Weights of a small transformer language model: learned positions, tied embeddings.
Each number is 500 + 50 x the weight over its row's rms, rounded and kept within 0 to 999. Layers, rows and columns count from 0. Numbers have three digits each. The size before them is the row's rms in percent of the matrix's.

# layer 2 MLP down (transposed), 2560x640, rms 0.157, rows 1678-1755, columns 200-239
102:527582485403482390486489430482532477484491437579523452460567525460546504373491469561517498518548508508519531512460484437
107:519536541519412549561483446478510504434527463479550479568622593522533531475453501512462412633483602523515431521466570531
088:511456531510485581544556571507526484480562514470548550540536494511587487484444524564503473519559455482527467567566498550
108:478539447638422470444574484551448555506524474506493511541496486376497590452466493397483521466473467465548532466470566522
111:415451468498527511403489572547477492539597510458445507600477472572446538552471444417543488414570570444500516571558440463
097:583452470489560524490527517455514506469526587565481484600460503462492544503540546463494535412585520543504515452535483503
090:500472505490456567429529575519593497638450460504415521535510501548541502481493479481497507479446394493524477483517514539
100:491587614443369518498585508409563517505576449481450502493443549589475492518429510530488505427507443524464438531401500524
099:573576449517508509510469413435458452457441562523479428467431540490476483523541467502521466554481454500548483510417475479
116:556427476434620496492595462493531501441557516478566499497519474495482394497410443510504472427460503440541518535564463496
102:469404509537566518465471490524561510494524561602517452513466474484501499467477502415603447474570492491593473476529524532
092:517450495479562506512520468507385527539461585556536453528483526389508538482488448447434497468505524449568519430389526519
108:473498466530528556541519494373593507519524479434504454407590536341472595512480420445497451447557456501458474539580413525
091:391493488599457401541513482489540498481488505605472447423572474412568585563471453461545434438496453486473540495606575457
104:492411467480563454513475499535568541503583552465469526480501472472527509559533598519460448437585525443502443476486534467
080:412458459512467508430452580503498493568513498419497498532486487548456584480574548454417528603545565438548573452561504403
099:428463434570546497509531437517518511526452528518454519461543551447549535566555498491556590466471483426456527585479470465
086:517440485521497546518516379538519563403516531438461498445488477606397477557501449433596421484497469512509518416462523350
097:521451484496533526413499530534481480471492523516453486510465537444472476488568537512445461491441526502467467513593498474
109:499512534591475591553495538466538558465539449599512475493480545482544494492509453394521553376578487535601542488441516504
092:457505559517505491497516631518484616486398563467477450446610543498508525382508551486528517535564510442590504484530461505
094:584572512584507533544503545493406487416482535530470468504466480445497483472569538444512522549427500465491428527547547469
101:452517545475505460518476499568495498497511479527477440498467518523538501571567485550522589397480426583454500528548511368
108:548500475498479564477531505470529576494568465558467529512512541402540465505444467441572488510482473514506475485531564530
102:470477591492481499538509464491473511517467568483507501458488461505481539472513455512498510555569462455507561443532513520
092:470493494466575550472480516522456444475491493471522659536359513501583454587460484504520534472510520534519492463601518497
107:536512528543403572525485495466488559532509460445574445484471495563429527391450528395527566494525448446504549552550459592
104:415502510408625466565453528582545416550531505467492479490476467492523518442537415523547499499481540447523566455479501552
097:521510530463524554510578457507530545516498597457528534468483506522466447499480486570465604532502514536452398464492502449
095:470331496554541550486504527491517502508382440543551540517501503424505505608590526468476487448509508577532516554600472543
106:501436429498405506553485514539483557443572471509513503425491549544479546486466421550568592537492512571491456479443568479
085:421396495529513462470456487452488481460592512538536509411483499469417417529548541488548550464494461531539512582512486539
092:462565539546410516511501503434422549528494542466606562536503509517510435383528532529532489555423530459449521547545512472
096:440553586445520435585504542526490561473521536454470545520500568511537526501492467497507554502506465458429575559521506559
092:513613528542492475423445411490471386551452558517518440526484449581554467489449486530572468445477594518549503445511464492
097:491562505492574535457408481483476452496437546471437507446502444437506461511520460545546451682432487502459591497533445433
103:451616452493582484507533561506501456504510497536587423368442484440535459529437471406415519455459533469457513561561494471
104:475536477441443523513619424408528436518508451552429509592427534489489447467482434530491485459502455405488458545559470515
101:417492591513493437474478459452463549511514519580495523446497351479524437425459586535518587456558527573479478488528481527
087:486566447488449470528494466489477543588501382407479540503535559475565472483551504517594447522463500446515574459432456482
104:489424469479463481543489450456420636494565535432527541515595488490538460440460434531458506505523487475498525595508582498
108:568469483541412520508463581446562517498536536557453467592447460523569454624545385470485462472487533564432580502429494484
099:544562468446463575484525500564471513462458536507528514446534456425493533523444433439469513540492522503603545583472526472
080:580455482571502437569508453500489487481498517502554552611505537514541517535511476493421399487519482553464533445479496509
099:491575491511574504488547445566563498432503494432546505447483582541508404514428543477550506436442532574496485485558541546
100:546489504424516454542499553451558494536523409521481375442514475471358552540528517596481493571590561535513556496514446530
096:537442537508467522592448587328463498543491438454568490498513512440528585471421599588518525499454512418524429480523537529
100:464494478473475483506518495478485470550482532494529489504505483456469499583539538517440389476476680487493411567462407410
098:546525513471567501464497492452385472583528541496456436521517477397515502546449467524489474536522548533507482495567503531
094:524520509496478554589462468512548489437583513569529533527461545521529497487531499379445447524550434521478477479521545517
095:582547410538514394536570504530565525422436467455519397579479554452549506505559538456498478508507444543554448490578464503
102:429497507524526484599483529485497519498452462505434553470509514506464598484474463532417509558472560417499475455530408487
094:473531490486474480477514515533399521483496484446556475410492481392473603504583508457500471460424538542565544472531515527
096:547522343463512515478489487478411448557527505557492510407428538481595506434483439476558526493507452548496517484531438549
105:543492473665475463520472489409567490457585594527506525432605556477395477453578628532513508472497414513471555606460483519
099:505446461494489406505581577514510551516483502507560557486536462621603486521526578463423579400598463457474577520404485533
097:489378552402463476446434489522517340459466469576547384508492571445465543563501498539537493479507606469484422455427530492
088:550470481525614391591394461583493451489533479490451502407427436477556500403435534498556396476544525508505548623527443542
103:392572488560494464566491477448425549484538541537504480535535590551570489460534546428500458486504479597481553588562460387
088:425494498541551466530567486510541512502595448465557440440511553481563452518540361588491509438487518540505437514559493524
096:427543527499505517509567413497502453554427466520498520404427494526530384506572496498587545496543548520576551549505542525
095:516601489514452571471524572471511466548487418417400422578468536470548464493458506570497519433475531508504498465535524514
091:480508401551536439503488480483637437520529438465653522521513474528601498521492504474536596482510464502499500521547501473
089:469565505584530530472498425425506467452562418520475446537521554472476553470431405507513494506482460532470523581555423522
094:507553452480567503514481447554474428510399409481357447574486507483468543515482567490579557511449560591539428480522562534
109:510559508433556514434530457487496535590560429488522630558505635408523452454498452548443483494477491560478435390513410551
099:571570587409465504459554408491528561471451569423460543514408528551457456538432542517522488443498412433483432493572434432
101:483526566460497541596374540430517556504481485591456530522535557593469503513520589483512426556573438476539481419476487469
102:471595441407495485463432558522522432537503442459510469455459490532521547451558443501479402532409472416509475486512506504
086:473521501422471513529467547587459420511453493454518527604423523391509499477561499458601447506508476388526575537578460523
098:514497470562493468525524487461473443503524472503472369497563496496502526501503463476528503457462600557623572484566546462
091:479406564509496635490506502570444460494506534484551463511513519481439545455528510451428533614481567464544490581463507544
096:511546498519527527600547517398521504555485439487521521551553501527442510545554528526428504404536507506512432485468529475
076:454586521477471561538535503560452561500523468508598408572484444417501496570464444448418409475554467518446476455406495469
097:537574595500498484503590517423563484487432535479506466532401502496593412533481418460594552476493490462455477457538420480
081:481509482491554419529448457421543458504406575538457481459528516527540545493476496526503492585505462590463540460469582494
111:540528493559562481483474563500446590477517531505556535542516563387550531501474500532562612526489566439491412503530498544
098:520526561452475470444466568558551594449410491497530539460492524478422509410425419499473522580549457492509405413570466590
# layer 2 MLP up, 2560x640, rms 0.161, rows 1679-1756, columns 200-239
099:520480498532452466538518492421553416464463474486568425579564499547488473546470497483535474566538451509428452509508434589
082:552563582511482488459577478613438450498544525512520438531528500531487495522484490572506423513576483439557511609510513568
114:450471478495524575503500519499491446551441393388560488498621542526437478412499479544451509477475445499559513524536501556
113:442491365511544409419522455554496485442465548452434502430437441524465489494463538511543504409422534513473478673582552545
098:506486498456446442567453517546475549606546504624419478451550505429448424475487546383516485498477484415465482522499570477
085:458505478445461559532549508476561441468521465451548628505525536608496497525462435462546487466471462521553649522478566555
104:531518469502429551446532610478563446524546500443463503466512492575503566461564486407457409447498504498521526442418473469
119:512492460500365587501438442527442567521518461497553417481506433474578479515495472508453466529517527505464392546517459458
117:673492445488576508507521511549494534486458448411512518508525581583495469537402409497453539471552558539493541473451588423
107:459494478438524457504455476498480501539491491455514552545531539532553370492408533527460494473573553478617530486562482450
082:532535410404398403487486498454458462566591566413531487552439515492462392537513467495474485477531459440428516520434529420
127:468492470549497440537533513514472416430447475568446474463463500420492467543485611481532436546471407520515457420529472518
087:418461469527475442461567562460502465524524477419476533463473492526541508485546499486451490522476528580551480518464492399
104:501463494495577509421517482554477532504523497445450586524469463474419588525516540536490452419492560465563433534481546478
070:526608516477508477535417493434464564560508460493478587413513495564561490457456472484486470446624446501487565475408415480
092:506480612509470494380431476477526491514435496511485593497527507527466504492513511436442557474482489546465481462490447545
083:632451551471496513451489533477451420486491507386481452452534507493451529530478475525517451558489435501551489398477470412
102:491491522506483507506466543442521512529529438540554539527530542432517433481491514444476537496510668512445601442495463478
114:457358478577525576387490462507464572511512439500562483464526465428476511486444633502474504496532531660617468448444571532
097:620475406492484458504546535499519524453387422590537413540472491500508487491422471481612428494532481505557451506490496496
085:475631582520520469539446586503424537483518593514498581496581420465468481470557548484571409417525502499440500544491407514
103:515537522495590457433473483527514428542502517619503441511590523509408581531467535479397485490507447465492528587380504509
107:437467534581534511529475606565510544485494466572488538453481504572471446546562513499584486439523524515535516454455526442
097:483417472452487454527505558524515489516569552584518463567499488464492559540542383546487458494506446488452474528416502577
089:451534479478513551418621563582617558461490551389493437546558510474582524536503464514586528406506564516481497474513520523
112:524445530572535518486561544566469486480372499487583603456482470590456484404465581436617548514525545499413474474522531507
100:418511519512500500507578522461519437506374503555498508517510494506428513422500527468467467424556432387442524576527540554
091:494471547476580554481503479544512447442509604491509422504490445545520537459475566532502487518503491444464468465594521589
090:495484527417396493504379501495436475395574545424532600540460529494376488527466492496392491502528563424498514584477557474
104:479461468549542509512498488518511484437455448501538480519481565490476507464399564506537423501570459566502615547498562493
072:485495522552467504419488425546519437522513497528525535467523514412445484528528376430498519486480484455547484494482531495
085:516475559518405507471507508543503522502561432445540441559513437416495463549515535471503519541431568483465596545468426436
092:407434589474456477516602446489507395526537559483624454454528516529502497473381544510481506530521439540489440518489459517
081:568492537525553460440360477450463565490550633581469540474504528399503407467456545485540427419522551432524473552593587500
097:533427490589492479500580582551564552460397459582533538493546493597549532512518453611546513523435521519469498548446497488
105:498522493484460464571459519555539367539514512536476504520449540599405566531480462489467539497533389508473441372551495601
101:506488504532519514479549517499438490608514565466452461498568430506440448542490451420598532489460585511463539492504505530
104:408523493513500505519534394453482550490389473444455470408441481458408521425476477502466505441455427518466490445530430513
087:556578514537471494596550421509459512507407467498589596431500420549443423399458496459474465547531556497466484521546492439
113:482570548559441583530487477422486477527520528457522491495492473489385493446523474422460455570472523550475538456486465492
112:487446454562620475539508550477431446576591519457525456507500391482434521548470438512497419507424495480500526544698435569
097:436568551532544540555521552467531550522444486513552537504511542488505529513533427498431441530503528492492467428491453518
075:481555472580472576506591470487554460521468486490484617463596508607528598475448498547511437467486534477483563483403556523
100:458457491502478549542511507544454496525593639486513646514453520515519489566443506422540504519523462491526500500434505495
101:490427477579445522506451478580507509470535561526467450408508458408534551496434506514518485434484542443476539368603541484
093:493413470569479449513519521471499459564537470473494495541579504403522577402457438505515467509477635466510435457547492532
098:531512491476516483453481542547533450475622535525526531483559511558461574458546528376466544414489576467508520460525584546
096:590534489429497501522568480452465441484512567577567485487418584468483551439455451500493467483480505549470546508482597448
093:489508510448489491540548440461428480472443485493486538538431444574427475500524475401453503490536525458454521425453475639
090:429560483465546456539441452503633472519531435471472474495490531471460539501451439400484452506466425485440541540519595475
101:502479511528456530466591481451542548360441494468509474537470584512453505445512454456517474598482518553414529493461448405
090:568529406531511517478488580500427462467479492450509588510517556496472541497454413406525470573553495536468527538461482509
104:500565497469498505539412424492383531510529546578473437472513475493548534535528480473551512427575529497492446535463454468
097:486544507497480489420535524500516445396455412528445517462557538507497528544571539486527482469524408519430464533458501541
100:520470508496520466522563600517513477442602501474487507515469481522502554537422545557484558573523474439509556565493496585
101:464553430579429560481551536483516491492405482574497482404551508507509477550519518477416456539563457487527554437485493524
085:468513551548548471539481502535466494512531551484509549504502429504515497465496492450532593452517519441488408495564491517
106:487397517577508470500481430448527522516530525494551448498635548611555419484540509426485430498529534611530464528474551501
095:472450451546499510489465521523427491620568437571481557390513465521499535361539499479554398527576522522470545506542493553
083:585508572441418534483534369486590424519515435529448484532450525487552418520538547560476551470477627534548525528504497423
092:494469542552436546562507478545427494553509501513411524566446415417544470593545487530479478460492474427478534528503454438
082:497525468462511488408497501496509496495441367514544536528494470486495505634502544590436500518474531495494471455518520464
096:483551499512480549563547479503455503529487602514515495408446522530568556365387528451496550442497437550480457517482570386
100:476498412467510462503491512469501624573520452495408452518486594497524443434497480402474443515473456539489504431472501496
106:624491508528564551495550474426499560529596503585504558504470463541525460464435468509489519578414544437488464601499457501
096:464539417498459538489410444431479616414501381584464551372531492477505476443540458532488465499513567491517481487513539550
094:575524502459508436439426464490512485572498550548529473433530487528483491463443457469462418419570537401511444460604490570
101:433484438522520577431542554489432465546633529488417458505542469489546466535533457458534514485402487434516426516490653490
084:522523502454517558484477517460536476448481491466441563482557488507567485429525484447517503401467498561494539532539497527
096:493428445510504484493517512479462504544480572504415487547605449471619607521518396513478492533509492512497524448501465485
083:570496470494524584421620445500470531432525552425422554441501486476459509513456592425481457572467472367546486538484447591
097:483572536469463476497566569514466463494534524554622470613591401528329526483492504355587454439515500397497454559562503591
072:484522473465465542504469403483524581495504474500515417505498520522530489507439430504543470419570577446523534545519493469
092:421577565593577537600573528396590473458539530516592502524465575489513485471491428565435433469486511520443512536516403550
075:505505560483531493497484410484547507510439448530554493473527507473503456538470513507414522443461526492484533441545546501
122:466512514467480511423450601507481504472510493463507448465507562490525463503472495531459497458544460518554455514487575571
099:484416453430514534488562552431466555413562510491525513438422471534340501416495469530416486483507530488478565544522470468
095:494516472521455542482470545498517449558487467511497433448542625509507440516466411484406531538439640570480553530549529577